config = dict(
    n_layer=9,
    d_model=512,
    n_head=8,
    n_kv_head=8,
    head_dim=64,
    d_mlp=1024,
    vocab_size=9889,
    activation='relu',
    norm='layernorm',
    norm_place='pre',
    norm_eps=1e-06,
    positions='learned',
    qk_norm=False,
    attn_scale=0.125,
    bias='all',
    tie_embeddings=True,
    parallel_block=False,
    init='normal',
    init_std_qkv=0.031,
    init_std_o=0.0,
    init_std_up=0.031,
    init_std_down=0.0,
    optimizer='adamw',
    lr=0.00093,
    lr_mult_o=0.713,
    beta1=0.9,
    beta2=0.95,
    lr_head=0.00528,
    grad_clip=1.0,
    warmup_steps=202,
    schedule='wsd',
    decay_fraction=0.633,
    decay_shape='sqrt',
    final_lr_fraction=0.1,
    batch_tokens=65536,
    seq_len=1024,
    doc_mask=True,
    train_tokens=370900000,
    steps=5660,
    dataset='wikipedia_en',
)
Each number is 128 + 24 x the weight over its row's rms, rounded and kept within 0 to 255. Layers, rows and columns count from 0. The size above them is the row's rms in percent of the matrix's.

# layer 4 attention output (transposed), 512x512, rms 0.0149, rows 410-447, columns 64-127
size [ 84  85  84  85  74  93  89  80  84  95  88  83  83  84  86  85  90  76  86  77  87  90  84  83  77  84  84  82  83  83  97  80  81  83  85  95  90  85]
[[107 128  63 153 176 106 133 156 127 135  81 102 101 120  85 119 115 155 126 130 144 144 135 127 109 141 139 136 141 122 121 145 155 118 180 132  90  81 161 130 107 132 139 117 140  86 127  85 160 117 172  93  90 127 145 177 126 107 157 144 119 105 116 155]
 [115 137 130 147  93 121 128 147 133  80  65 174 117 133 153 140 122 233 122 120 112 153 102 162 106  87 146  95 134 123 134 155 111 177 111 153 156  95 100 117 136  85 112 132  92 138 152 108 118 111 144 116 129  97 133  95 119 104 143 127 122 148 109  76]
 [130 128 192 101 142 154 144 141 114 168 152  91 145 116 151 106 152 125 136 135 100 104 129 118 132 114 145 116 162 127 166 127 178 134 147 134  77  77 129 122 110 153 109 111 106 129 113 139  54 130 157 117 162 136 135 139 156 149 130 108 137 116 110  98]
 [137 105 155 111 133 129 124 128  95 105 126 170 168 100 127 139 129 109 134 135 100 113 105 121 114 109 158  99 131  93 129  98  67 147  73 130 121 157 127 137 145 102 118 114 103 151 137 114 191 161 127 126 191 113 137 155 119 157 177  93 115 138 121 126]
 [127 128 118 139 123 112 104 120 122 151 155  84 132  71 192 109 122 105 130 131 106 119 142 126 136 111 153 144 120 133 150 117 112 111 123 114 139  89 101 111 103 162 104 121 133  97 120 132 167 163  90 147 149  98 108 118 140 118 101 114 147 134 125 129]
 [150 136 116 131 102 113 109 131 127 119 150 152 194 165 123 171 113 142 126 125 127  99 104 128 142 131 119 122 109 131 131 140 135 117 131 151 160 155  94 139 133 127 120 141 117 105 136 158 141 140  62 139 212 137 149 121 137 132 153 118 122 135  98 139]
 [146 121 216 119 133  97 101 126 123 163 114 118 111 112 133 153 111 138 137 154 150 145 119 118 170 132 121 119 147 137  92 133 119  95 175 140  82 109 126 129 148 176 147 138 156 144 128 125  66 122 147 106  75 115 139  77 140 150 138 114 122 132 176 129]
 [130 140 158 104  89 138 140 133 129 123 106 152 112 143 108 143  90 131 136 136 115 141  94 147 108 127 150 148 108 142 102  70 104 135 151 103 111 128 125 155 127 166 153 144 112 122 105 129 193 178  96  95 109 144 131 123  96 144 107  83 158 121 138 131]
 [123 136 102 135 168 137 142 152 149 182 144  99 145 123 124 123 166  81 156 155 153 160 127 119 165 153 120 143 147 140 139 120 124 141 172  91 112 125 121 110 129 150 135 138 159 146 130 109 185 110 171  98 110 135 126 117 121 118  81 128 145 144 120 121]
 [137 135  84 123 133 121 113 135 131 126 122 127 145 145 152 129 141 127 136 107 124 138 122 126 131 125 121 130 126 127 147 132 123 121 122 129 110 133 113 112 113 134 105 125 113 109 135 120  35 127 108 127 170 117 139 124 133 150 147 136 122 127 115 132]
 [102 129  78 102 150 108 103 124 136 131 102 136 118 118 146  93 105 122 128 130 128 115 117 109 154 166 131 152 141 150 145 129  80 117 105 133 225 135  96  76 101 119 113 145 107 159 111 107 146 147 134 183 114 125 139 114 117 149  71 119 118 149 116  82]
 [116 111 146 149 157 140 142 137 118 119 103 151 118 120 213 128 135 111 130 119 133 120 123 159 106 111  82 121 188 152 139  96  86 150  86 102 147 129 119 141  94 139 150 106 123 142 144 107 134 123 135 111  79 107 109 112 144 143 131 141 131 161 115 151]
 [122 115  95 129 115 133 122 104 151  93 166 186 131 128 115 182 101 105 113 138 151 118  82 168 121 101 111 114  96  88 141 139 120 138 149 152 119 140 148 139 152 145 150 136 120 145 131 138 169 140 130 127 152  80 134 130 157 117  79  99 121 116 102 138]
 [123 112 158 113 130  91 123 109 127 125 130 107 135 117 149 145 142 174 137 172 118 143 104 140 105  96 113 155 126 133 145 142  83 123  97 111 191 114  97 119 147 124 112 128 114 131 131 102 109 118 133 139 140 148 118  86  98 142  97 109 140 142 133 135]
 [126 135 105 125 132 119 125 116 127 162 161 108 138 119 196 108 121 158 118 138 157 164 138 122 146 136 106 155 133 124  90 131 138 105 115 128 159 153 151 119 133 164 130 124 146  79 118 131 178 130 109 103 179 162 111 165 122 126 162 106 126 123 106 124]
 [ 93 122 109 140 155 150 154 130 130 182 124 161 135 134 134 115 145  42 139 133 121 111 118  97 129 123 123 170 151 145 124 131 122 121 148 120 172 133 133 125 141 140  94 132 144 114 139 151  95 146 110 137 112  70 134 143 180 175 124 119 142 144 120 133]
 [108 104 103  90 133 146 124 121 113 146 107 127 130 101 143 114 151  49 126 143 151 119 120  86  88 101 144 136 138 118 136 117  99 158 111 133 128 156 133 118 137 100 144 147 135 182 145 142 106 158 166 136  94 119 137 113 122 127  75 127 142 133 144 141]
 [136 139 200 137 154 142 117 120 105 122 124 133 117 135 125 118 123 172 144  93  98 127 163 167 126 120 115 114 129  95 138 120 109 174 164 118  72  85  97 131  88 113 141 107 162 100 146 153 127 114 113 118 156 111 100 143 138 135 137 137 136 161  91 156]
 [102 116 133 113 185 131 125 136 144 102 133  98 139 122  80 133 114 217 140 105 161 135 139 101 125 128 112  99 108 139 121 116 137 142 131 122 172 146 110 116 112 161  99 167 132 160 150  90  81 110 107 146 177 119 127 178 113 103 117 107 117 125 124  83]
 [147 132 182 120 118 123  95 135 121 168  87 116 118 164 128 188 136 145 148  91 157 135 125 117 115 163 123 112  77 160 152 143 150 150 125 152 144 115  97 154  93 147 161 149 130 133 134 158  90 120  88 156 111 175 143 111 111 151 160 156 106 125 137 119]
 [136 140 178  88 119 125 125 121 146 103 170 156 162 154 127 129 125 181 132 108 111 136 138 168 126 119  99 127 168 132 123 126 150 153 125 107 119 135 126 113 130 155 134 130 106 116 125 139 106 120 111  84 147 144 118 132 150 160  96 143 132 139 122 150]
 [131 140  88 124 143  74  92 135 151 147 119 150 118 115 136 156 128 111 138 115 148 110 127 133 121 116 147  74 128 103 130 130  84 178 110 129 103  89 128 135 147  92 147 146 175  89 157 121 161 135 181 109 126 102 138  75 164 115 135 162 125 112 107 109]
 [109 146 137 115 118 171 124 103 138 169 184 109 102 124 108 107 115 126 159 115 137 164 139 149 102 188 103 167 114 113 145  96 156 120 137 146  97 105 128 122 107 129 159 104 125 103  94 143 126 143 128 127 111 130  90 174 163 158 135  96 139 118 130 103]
 [134 141 138 118  84 100 144 138 115 106 157 132 164 144 103 149 155 137 121 162  96 108 136 141 125 127 147 118 111 129 132 124 115 123 125 142 104 145 126 122 176  79 140 137  68 148 144 141  82 144 131 132 175 148 161  66 127 115 143 109 128 127 111 101]
 [174 121 157 113 158 129 101  95 127 105 101 118 106 144 172 115 128 104 131 114 100 107 125 130 168 130 126 105 133 125 103 152 144  83 106 143  97 124 150 124 133 140 155 114 109 107  96 125 106 150 136 130 123 158 137 146 154 171 176 130 113 133 120 139]
 [124 138 210 117 109 107 105  88 134 133 176 149 155 141 150  97 151 148 127  98  97 105 136 159 147 105 128 108 138 121 128 136 135  95 129 122 167  96 111 108 136 145 110 121 102 150 140  82 119 139 128 120 197 155 152 100 140 180 115 114 130 145 103 120]
 [150 105  51 135 139 121 143 171 119 127  90 146 142 142 143 136  99 105 126 105 163 139 136 117  85 140 105 135 157 140 129  98 149 133 196 147 155 142 130 146 142 133 153 119 152 100 114 145 125 130 113 133  70 104 136 129  50 121 150 139 125 110 148 145]
 [146 101 117 139 127  95 141 135 110 110 166 153 132  88  71 121 121  92 120 184 110 115 134 143 142 118 148 129  89 116 134 153  92 124 122 141  91 151 111 123 136 107 118 138 115 137 157 133 225 125 186  88 123 116 162  89 100 101 160  97 124 151 116 144]
 [166 120 181  99 136 120 126 159 157 132 116 119 158 125 164 160 101 149 144 129 133 113 107 139 125  99 120 113 107 105 138 129 134 130 138 145  89 158 115 153 139 152 149 151 134 152 129 158 132 130  92 132 149 116 134  61 113 147 157 115 126 121 125 105]
 [ 87 114 120 144 153 144 125 106 145 159 169 104 105 132 100  77 159 135 149 119 127 165 128 120 120 123 108 137 165 149 135 129 114 122 110 112  92 107 144 109 127 155 139 128 139 128 134 114  98 113 148 106 141 113 105 142 114 143  78  58 132 113 123 159]
 [133 135 122 121 124 127 121 129 144 127 150 144 148 144 180 135 127 113 122 121 126 122 126 132 131 131 132 111 107 123 127 128 128 137 150 131 113 124 131 138 131 124 138 124 137 122 128 133 158 129 119 129 141 111 131 135 120 138 137 128 127 120 126 136]
 [108 154 107 126 141 138 145 107 145 155 179  79 150 105 121 111 130 124 126 160 176 121 136 128 175 101 122 103 130 134 129 157 138 103 121 137 110 111 131 104 125 129  93 138 123 129 117 143 236 134 152  86 154 127 137 113 134 159 141 110 132 145 130 106]
 [151 176 163 126 125  94 121 130 146 119 114 121 170 125  91 138  86 162 151 138 127 133 115 113 165  97 131 111 118 131 141 112 147 128 101 157 115 152 137 122 121 121 106 114  79 123 120 114  48 125 101 127 187 152 142 118 118 138 175 151 113 119 150 124]
 [108 117 151 130 126  92 118 124 152 179 140 150 115 134 164 116  86 113 151 163 112 131 155 168 156 149 119 103 127 104 159 126 114 111 147 133 137 116 103 133 136 173 134 106  99 138 119 126 149 156  85 114 145 118 122  55 162 143 113  85 127 134 152 130]
 [118 162 157 124 114 125 122  93 100 134 147 109 149 128 129 105 165 141 137 106 141 146 131 132 124 128 165 168 127  93 165 155 139 113 116 112 107 129 137 106 153 115 116 129 104 150 117 147 124 145 137 130 140 130 143 107 161 108 125  80 101 140 117  99]
 [ 93 154 184 137 133 157 132 110 144 135 132  79 138 132  93 120 145 171 129 115 137 173 134 132 141 157 128 124 145 155 112 109 116 144  83 109  81 147 134 118 116 131 118 128 146 148 133 100 115 114 157 128 132 137 123 137  90 181 152 104 136 131 136  92]
 [136 108 132 147 165 147 145 118 123  99 185 129 129 147 109 154 129 136 158 103 125 131 108 151 119 129 103  96 108 109 160 122 107 143 161 130  99 125 109 138 115 166 137  97 130 151 147 125 194 117  98 170 184  87 133 160 133 123 158 144 121 132 102 157]
 [115 143 230 147 102 123 146 114 119 117 119 140 125 134 145  92 122 165 117 150 102 112 133 142 126 129 143 103 138 123  96 134 116 157 111 119 104  97 156 159 166 114 170 116 132 161 120 122  53 138 129 105 179 115 102 104 136 106 144  26 138 142 160 125]]
# layer 4 attention value, 512x512, rms 0.0221, rows 411-447, columns 64-127
size [ 87  88  84  76  85  90  82  82  93  90  84  84  82  87  90  85  81  88  77  84  90  83  84  78  83  85  80  74  80  82  78  81  85  85  93  90  85]
[[149 126 137 115 141 164  96 155 111 151 157 134 107  87 120 106 151  60 116 147 130  61 114 110 130 122 120 140 159 119 119 144 144 136 119 172 133 135 125 113 142 158 172 118 165 146 114 101 146 111 142 145 145 153 136 153 120 168 123 107 115 124 144 176]
 [110 129 115 111 106  75 118 146 121 129 136  98 155 154 115 161 100 103  90  90 133 165 137 146 107 145  93 142 123 109 126  98  80 111  85 127 174 132 125 112 118 136 128 139 129 123 138  85 146  97 113 130 178 127  99 140 124 125 131 124 125 106 122 130]
 [143 148 113 155 132 145 121 133 129 124 156  84 100 104 136 113 143 127 153 129 136  85 163 127 141 124 111 159 132 131 109 136 167 109 139 140 132 109 160 126 154 134 104 116 104  84  93 108 121 120 116 144  95 175  79 120 126 141  87 175 118 108 128 110]
 [117 136 171 129 120 104 161 182 198 130 106 122 143 145 131  95 141 136 185 112 126 149 131 139 145 100 133 128 105 164 101 131 128 137 158 134 124 140 108 107  91 135 106 185  82 139 156 130 134  92 170 129 110 127 125 100 157 137 175 167 128 149 135 128]
 [111 139 107 131 112 165 152 123 118 148 107 101  45 136 139 111 143 111 171 104 156 175 131 123 116 163 143 142 179 151 161 116 121 138 101 139 107  99 159 151  77 130 113 129 153  99 125 140 129 112 145 143 123  96 110 147 146 171  85 144 172 121 141 102]
 [132  89  91 153 127 148 122 151 157 116 147 142 131 126 132 139 121 113 131 123 118  97 113 164  67 137 152 116 118 150 112 124 148 151  82 111 183 174 143  91 132 118 116 158 134 148 143  79 126  87 118 122 148 178 110 151  89 108 160 167 125 126 136 126]
 [ 69 133 124 172 144 126 157 102 126 144 139 122  99 107 116  98 125 127 106 111 106 118 116  72 122 163 143 123  76 126 130 151 108 157 131 124 127 119 126 136 112 115 138 157 116 111 156  85 141  79  91 146 157 139 141 154 146 109 142 160 119 175 137 142]
 [141  97 156  93 141 149 131  84 103  88  68 143 142 142 130 107  62 152 136 135  98 139 125 137 114 119 127 131 139 170 136 142 138 147 106 114 156 140 117 136 122 127 113 140 117 129 105 116 112 136 102 119 146 118 103 130 102 124 169 113 115 139 128  89]
 [122 144 125 117 134 145 137 149 131 128 134  95 106 159 119 127 132 113 149  83 155 155 130 115 114 122 124  95 178 121  74  99 121 151 124 157 100  96 124 124 137 161 176  79 114 108 105 165 141 138 144 141 107 105 115 179 105 142 129 136 145 145 108 126]
 [163 107 134 110 142 162 127 110 178 161 156 126 141 119 113 199 145  95 132  87 149 140 106 162  90 114 123 113 111  85 125 135 144 148 145 106  82 131 113 128 153 146 152  83 160 144  90 111 129 119 138  93  95 113 145 109 150 135 148 103 142  96  99 109]
 [132 136 107 106 137 123 115 122 145 135 128 104 140 112 110  85 104 130 109 126 100 102 109 104 135 156 156 126 154 129 132 138 103 114 164 142 167 144 141  90 108 107 137 136 119 125 103  99 129 156 112 188 159 148 140 135 123 118 171 143 157 144 153 129]
 [134 129 150 127 135 105 139 133 112 124  86 126 116 126 135  62  98 109 119 151 109 108 124  71 150 110 131 105 137 117 114 133 124  62 127 144 113 113 105 169 111  78 116 132 129  45 121 131 125  96 112 152 128 162 103 108 119 119 172 115 123 110 164 107]
 [139 152 101 112 123 167 162 143 148 149  99 129 124 142 125  84  80  88 101 122 110 123 110 136 168 175 135 117 129 139 121 190 158 126 150 158 136 169 146 143 137 111  96 165 125 138 116 171 109 130 124 166 128 127 129 112 151 123 152 127 140 110 125 174]
 [136 123 142 137 124 139 152 135 156 140 105 109  75 116 117 163 133 130 156 160 120 117 140 192 135 137 175 130  84 138 149 133 157 165 161 137 107 124 118 116 118  74 109 178 114 133 156 122 110  87 139 141  84 139 132  84 137 136 134 158 143 111  95 129]
 [116 105 160 109 112 145 148 150 153 128 116  82 166  83 106 158 102 202 128 156 119 127 120 118 151 132 141 130 135 144 172 159 176 177 118 156 100  73 123 102  96  81 133 126 108 121 146  65 140 142 135 160 165 145 140 164 145 100 121 145 125 110 114 123]
 [138 142 159 137 142 119 116 139 166 126 140 116 129 118 129 128 121 163  86 112 101 113 132 152 134 138 118 136  71 135 108 106 149 117 172 149 143 121 140 107 144 146 108 138 116  85 110  90 136 149  89 129 120 132 119 139  87  96 150 135  91 112 138 101]
 [117 133  89 115  86 118 106 154 145 122 152 143 147  92 120 143 135 103 169 161  86 126 104  99 162 122 116 142 158 150 100 126 153 165 124 176 123 137 142  84 166 145 110 141  94 156 114 131 143 119 155 103 111  90 134 139 130 141 136 101 121  87 122 120]
 [172 147 137 135 119 125 133  97 142 132 165  72 118 118 119 109 140  71 202 141 101 113 114 135 142 156 153 117 124  86 133 156 123 146 120 159  85 124 128 115 141 151 152  77 121 158 110 152 127 132 165 111 121 156 149  95 149 155 136 132 129  68 121  91]
 [134 188  81 157 125 142 126  98 108 131 141  86 130 130 122 134 133 127 129 125 133 153 122  96 117 116 132 126 137 135 114 111  53 117 110 131 113 150 123 104 106 102 150 165 153 127 110 141 140 168 171 103 123 126 148 171 111 139 118  98 181 148 123 102]
 [ 94  91  83 116 111 152 143 120 155 159 132 144 145 135 145 112  81  93 125 172  75  83 154 105 113 175 152 134 123  95 152 161 120 126 121 125 121 161 126 136 101  99 132 118 140 147 142 120 144  92 140 105 136 144 154 149 104  74 132 130 102  98 145 130]
 [143 136 151 111 132 130 142 145  97 120 168 103 133 114 119 119 125 119 134 120  94 160 131  68 139 129 135 157 131 170  92 156 185 153 147 153 126 159  96 115 152 155  92 150 102 116 123 128 131 110 108 145 113 120  78 134  87 166 142 140  95 125 149  61]
 [142 109 113  84  96  74 156 183 152 166 108 155 167 120 131 122 138 148  90 130 141 112 112 144 145 113 119 120 128 159 116  83 106 131  76 142 117 157  84 154 106 136 167 155 113 154 155 123 128  66 143 122 155 135 167 103 112  74 111 131 149 158 103 181]
 [133 136 142 122 153 138 110 133 153 115 116 135  86 136 123 133 117 122 130 140 155 128 160 130 110 124 107 154 104 124 122 148 167 169 121 132 150 146 159 167 127 145 132 137 136  49 103 108 146  91 114 113 138 123 124 110 143 151  87 148 101 125 143 194]
 [112  73 119 123 119  91 116 177 101 128 136 174 172 138 140 138 112 158 127 119 145 132 129 141 123 105 119 123 146 112 110  98 122 124 134 151 146  78 116 144  78 119 118 127 137 127 137  96 131 150 144 152 119 157 148 161 132 103  90 117 147 130 130 128]
 [ 97  99  99 133 129 115 153 162 155 130 124 144  99 127 122 160 118 138 124 137 170  98 137 103 128 145 120 129 132 117 115 135 152 138 114  92 108 174 114 141  78  84 135 150 137 107 138 146  96 132 155  86 138 121 153  87 102 116 119 101 132 102 147 133]
 [142 127 122 126 117 170 167 125 137 157 124  91  89 114 141 141 133 127  83  99 105 140 140 138 138  98 142 112 168 176 168 112 119 136 112 103 145 135 132  70 153 105 131 120 147 108 128 192 128 114  97 152 155 172 134 138 112 141 106 133 154 163 128 173]
 [170 155 186 150 155 164 124 127 137 103 115 147 124 165 130 145 109 160 171 104 142 106 152 119 125 140 105 151 139 128 122 100 163 125 131 102 160 120 113 178 160 142 133 149 162  91  84  91 117 158  97 110 120 156 130 128 133 114 145 147 132 114 104 126]
 [118 152 125 135 143 121 124 110 114  90 144 133 105 127 132 122 146 110 126 113  86 138  99 112 106 147 140 123 143 112 148 130  64 105 168 153 154 116 121 135 149 108  91 134 172  94 147 111 122 112 133 125 130 164 146 133  98 118 112 139 181 124 130 136]
 [152 116 130 137 127 126 115 140 104 102 111 156 120 103 127  81 110 104 148  97  90  87 131 203 148 125 104 114 188 161  94 148 113 124 125 112 154 140 109 120 129 102 109 136 106 102 146 180 129 103 124 155 152 107 142 125 113  91 176 158 122 103 159  84]
 [100 127 139 133 121 111 192 138 136 119 108 130 102 129 123 163 113 172 139 144 157 162 134  64 159 119 144 148 164 158 129  78 122 112  65 156 112 142 112 179 118 118 131 109 139  98 130 119 136 134 146 128 135 124 111 124 112 148 144  92 152 107 132 122]
 [ 80 155 136 134 115 112 177 123 123 118  85 148 156 170 135 165 112 151 132 116 124 152 128 181 113 135 127 138 144 106  85 122  75 116 159 126 136 141  88 164 100 133 107 142 110 111 161 141 113 131 164 137 156 104 112 136 120  99 134 105 149 158 126 119]
 [138 128 116 125 136 127  93 145  73 134 140 135  82 121 135 128 165 104 168 130 114  99 147 152  34 108 112 162  99 145 148  82 131 141 147 131 132 148 132 145 125 152 155 146 158 168 153 205 151 152 148 100 110 150  89 144  89 152  90 147 139 170 115  96]
 [139 139 125  97 146 151 127 121 169  96 130 102 167 150 125 162 133 132 135 118 126 136 105 131  62 111 135 104 101 185 131 134 161 162 147 124 165 131 117 129 116 108 137 125 202 168 129  69 117 105 143  84 112 138 120 123 107 117 133 175 147 158 140 111]
 [149 120 139 117 134 163 146 116 138 108 117 142  96 150 126 128 106  67  95 105 141 107 151 135 123 112 113 130 124 128  96 134 117 101  94 143 152 140 153 159 148 159 158 126 124  98  91 105 128  56 131  95 107 136 134 130 152 110 135 129 100  63 125 157]
 [ 99 101  75 113 141 105  96 149 119 124 120 136 141 108 121 133  99 113 163 114 118  69 159 144 109 164 123 120 144  81 104 155  95 102 121 151 162 158 115 128 115 137 114 110 113 163  77 143 131 136 144 146 133 148 145 110 127  94  97  97 132  77  93 128]
 [119 151 122 117 105 111 153 146 152 122  96 126 146 102 141  99  87 117 146 182 154  91 117  93 123  84 171  92 171 137 112 115 115 126 131 194 121 126 164  87 139  79 116 105 108  71 146 166 111 137 169  76  83 150 145  94  93 110 135 100 141 101 173 110]
 [106 103 108 128 168 112  89 142 121 120 152 146 114 117 118 169 160 122 125 144 118  87 134 159 124 160 145 120 122 115 138 112 121  92 126 117 138 172 142 112 124 115 136 119 172 116 123  88 141 102 110 133  93 147 166 150 130 122 112 182 123 107  90  97]]
# layer 4 attention query, 512x512, rms 0.0276, rows 448-462, columns 64-127
size [ 94 102  99  94  93  97 104 103  95 101  99 101  88  98  99]
[[115 185 119 138 122 139 131 136 145 170 161 138 125 105 124 122 130 116 152 138 151 141 169  88 150 136 108 181 171 147  94 121 124 147 138 166  71 110 136 129 128 123 137 146 132 152  90 136 128 130 174 115 127 132 124 131 144 139 144 116 158 145 120 130]
 [134 177 135 147 118 141  91 144  90  82 124 143 137 106 110  88 127 149  80 120 112 109 108 102 167 207 111 147 122 108 166 144 115 139 142 114 126 151  92 159 112  97 114 115 119 147 142 166 143 139 126 163 162 123 149 145 143 106 115 103  86 111 150 155]
 [101 105 130 168 123  97 108 126 107 141 121 131 118 139 118 158  79 103 123 155 163 153 123 135 120 178 138 164  80 116 122 139 143 129 166 101  85 167 152 140  93 147 121 138 135  89 130  64 135 139  99  65  99 113  76 141 118 137 129 179 102 147 179  86]
 [132 129 126 125 123 139 183 121 146 115 137 131 147 159 109 115 126 130  98 129 110  68 130  84  88 118 101 127 143 135 112 110 136 141 138 142 145 106 143 160 175  68 157 114 141 137 171  50 122 168 106 125 133 162 134 121 127 134 107  92 129 144 122 123]
 [114 137 109 121 136 106 129 135  96  94 173 114 155 122 115 118 144 135 149 105 116 152 135 122  99 123  56 167 145 140 119 121  99 148 125 144 115 134  84 156 146 114 106 101  94 134 155 135 154  96 144 154  94 115 127 137  96 107 104 101 164 117 164 161]
 [163 129 120 148 145 132 125 150  90 131  94 160 105 103 126 127 119 117 133 177 124 119 126 134 101 131 134 149 141 143 142 115 117 128 104 149 150 119 136  81 176  99 134 145 102 126 105 141 136 138 147 147 124 139  91 123 140 110 132 138 116 118 131 160]
 [145 162 112 132 141  90 107 124 153 114 120 142 152  72 145 131 129 145 180  99 176 109 132  78 120 154 132 128 145 147 158 177 106  94 125 153 169 138  85 106 143 107  76 110 133 134 113 136 107 128 103 116 122 119 134 146 112 146 163 160 113 134 103 100]
 [155 162 175 130 166 163 121 119  84 140 102 170  80 105 149 173 111 130 112 150 133 122 119 171 181 151 143  87 155 142 120 131 114 130 109  94 117 108 107  62 152 155 168 122 162 127 126 132 122 119 102 122 201 118  93 146 163 135  91 152 107 134 115  83]
 [134 130 127 122 116 129 142 125 121 130  87 143  99  90 130 104 124 134 123 130 150 100 109 100 138 140 189 108 142 158  97 123  91 113  94 116 117 106 173  78 183  88 182 143 151 130 102 126 125 121 110 122 143 168 170 114 112  88 117 127 126 146 148 105]
 [ 95 138 163 139 141  87 141 101 138 157 146 129 175 144 110 163 145 120 112 150 111 121 108 123 145 131 111 107 169 164  82  99  69 127 108 125 130 121 167 128 112 111 115 125 114 141  99 152 129  92 147 111 182 199 127 159 165 143  90  98 139 124 162 111]
 [135 181 153  93 119 142 111 127 161 147 170 140 122 116 153 105 141 108  86 142 134 153 119 121 126  75 103 100 146 154 158 115 101 132  94 149 163 130 146 101 135 154 100 141 151 185 130 168 146 124 182 163 143 148 155 121 129 167  71 128 168  93 155 122]
 [151 125  91 130 128 122  83 120 132 134 145 111 107 128 141 124 149 128 112 108 115 118 177 129 162  67 126 124 125 117 123 128 146 130 157 156 132 112 155 144  91 209 127 157 134 129 139 187 115 105 126  95 131  94 144 114 160  80 136 159  98 114 130  90]
 [114 176  99 109 152 127 129 103 139 115  65  99 147 144 166 130  95 134 162 143 191 138 135 134 101 113 123 147 154 161 104 114 128 149 106 112 137 131  90  70 119 124 150 143  86 133 150 116 127 110 136 128 153 153  70 122 154 147 152 178 145 122 122 116]
 [154 136 166 141 132 148 117 151 132 165 139 126 144 164 132 119 188 130  94 105 119 107 151  80 154 100 133 120 137 109 118 111 134 100 151 117 126 128  40 118  94 164 107 122 106 120 156  81 139 117 142 113 101 112 150 119 147 119 113 126 137 126 179 121]
 [154 130 139  95 143 174 105 158  71  93 107 154 106 138 132 144 147 141 155 172 164 148 164 124  89 143 136 127  76 130 107  70 118 125  61 114 130 167 128 141 101 130 146 138 110  89 115 112 132 109 126 181 121 156 124 133 120 132 155 139  97 125 117 134]]
# layer 4 attention key, 512x512, rms 0.0265, rows 448-462, columns 64-127
size [ 94 101 101  94  96 100 101 100  96 102 100  99  93  95  99]
[[131 100 121 149 130  78 137 121  56 187 159  86 125 100  99 132 129 150 126 127  90 122 121 121  80 172  99 133 106 134 167 128 111 144 169 129 107 115 164 158 116  92 113 146 133  85 125 193  72 152 125 139 125 125 117 149 116 119 139 170 144 146 102 108]
 [112 114 164 106 163  92 131 109 159  91  92 109 134 123  90 139  87 112 113 135 148 155  97 154  74 113 128 106  93 159 133 130 158 127 150  93 124 120 120 146 150 123 129 130 136 100 150 185 116 134 152  97 143 124 113 144 108 146 106 135 108 124 129 137]
 [151 145 123 127 110 109 117 121 121 141 119  91 150 149 131 121 107 156  96 131 112 111 129  86 106 132 108 120 158 104 110 130 121 116 151 133 123 133 108 139 120 115 154 114 135 113 124 121  86 111 103 107 117 130 149 146 100 138 137 161 163 125  98 133]
 [111 161 134  97 141 110 133 129 141  52  77 142 143 128  63 157  89 106 131 159 171 152 135 120 131 138 134 163 138 140 119 132 136 125 112 109 164 126 132 119 142 107  95 110 128 108 118 106 175 123 105 122 165 111 136 140 108  89 140  97 109 142 136 119]
 [125 119 112 121 139 128 159 130 128 121 154 134 142  86  88 122  98 141 113 149 154 144 118 104 112 125 129 126 145 141 144 132 133 107 110 134 113  90 120 141 140 164 104 120 149 112 115 147 203 132 142 108 128 126 135 112  93 127 115 123 120 113 155 134]
 [143 164 106 148 117  53 119 110 104 136 125 147 128 129 206  95 132  66 152 116 101 112 136  89 133 165 107 118 125 150 139 116 142 131 153 115  94 102  98 178 120  95 172 143 141 123 122 176  94 157 132  98  87 117 104 147 118 106 163 168 136 117 110 135]
 [132 133 108 156 139 135 104 135 119  92 154 123 153 151 159 147 193 191 132 166 117 131 147 152 126 132 122 114  98 163 127  96 137 117 124 128 158  92 127 154 130 122 136 156 150  98 114 114 114 147 135 160  99 154 116 104  96 116 132 165 136 127 132 142]
 [140 159 186 129 157 121 142 123  87 154 143 134 143 122 123 125 132 134 110 113 106 146 105 118 170 121 156 119 117 150 180 109 175 132  98 131 167  84 134 125 121 114 128 112 114  95 119  93  86 136 101 152 167 132 137 173 158 192 131 122 125 121 136 119]
 [175 147 134 139 122 127 144 146 149 116 106 135 146 119 132 131 121 102 102 115 141 130  98 157 109 138 133 150 106 162 181 110 126 155 127 131 106 132 146 162  88  38  69 125  87 102 123 158 125 131  99 148 171 115 129 117 117  87 160 105 159 149 166 118]
 [107 125  96  94 100 114 140 139 121 110 154 125 131 131 200 104 128 121  88 162 134 139 139 111 146 159 114 169 121 125 148 141 135 115 135 150 132  97 104 112 117 119 108 137 145 119 116 108 146 141 152 133 114 111  87 129 125 175  91 121 137 145 141 109]
 [123 110 152 135 146 130 100 121 118 136 169 115 125 105 246 146 153 102 125 123 131 131  87 109 128 132 164 154 149 133 145 133 132 161 146 139 132 152 122 105 124 165 133 117  89 142 129 130 155 129 150 141  68 146 122 178 117 177  94 135 136 146 152 105]
 [126 108  87 110 163 130 117 153 122 100 108  82 144  91 141 112 129 121 154 122 114 124  86 143 104  83 101  98 115 147 155 142  78 158 184 115 130 141  95 146 103 170 132 146 101 137 153 133 131 111 157 117 131 136 129  37 112  78 122 154 143 154 136 127]
 [141 141 123 108  80 152 163 141  94 135 154 123 136 151 127 122 146 151 130 107  91 122 104 121 181 131 150 135  92 110 129  98 135 109 107 155 157 121 137 129 144 110 115 134 125 111 119 142 175 167 149 137 151 124 162 118 132 141 129  94 147  98 106 142]
 [104 159 125 122 145 119  98 122  90 146 111  87 150 113 143 149 142 134 157 155 116 126 171 111 128 108 170 137 151 172 105 126 108 179 143 126 160 130 123 109 136 172 141 111 161  98  97  91 128 143 118 123 110 166 123  89 114 120  79 167 131 104 124 157]
 [117 117 116 135 157 117 118 131 107 142 103 193 130  93 146 156 124 157 140 101 140 153 111 125 116 120 162 147 157 117 140 172 175 113 109 113 140 142 117 138 120 115 151 125 145 156 119 137 140 127 125 141  79 143 122 182 110  93 167 159 120 146 125  95]]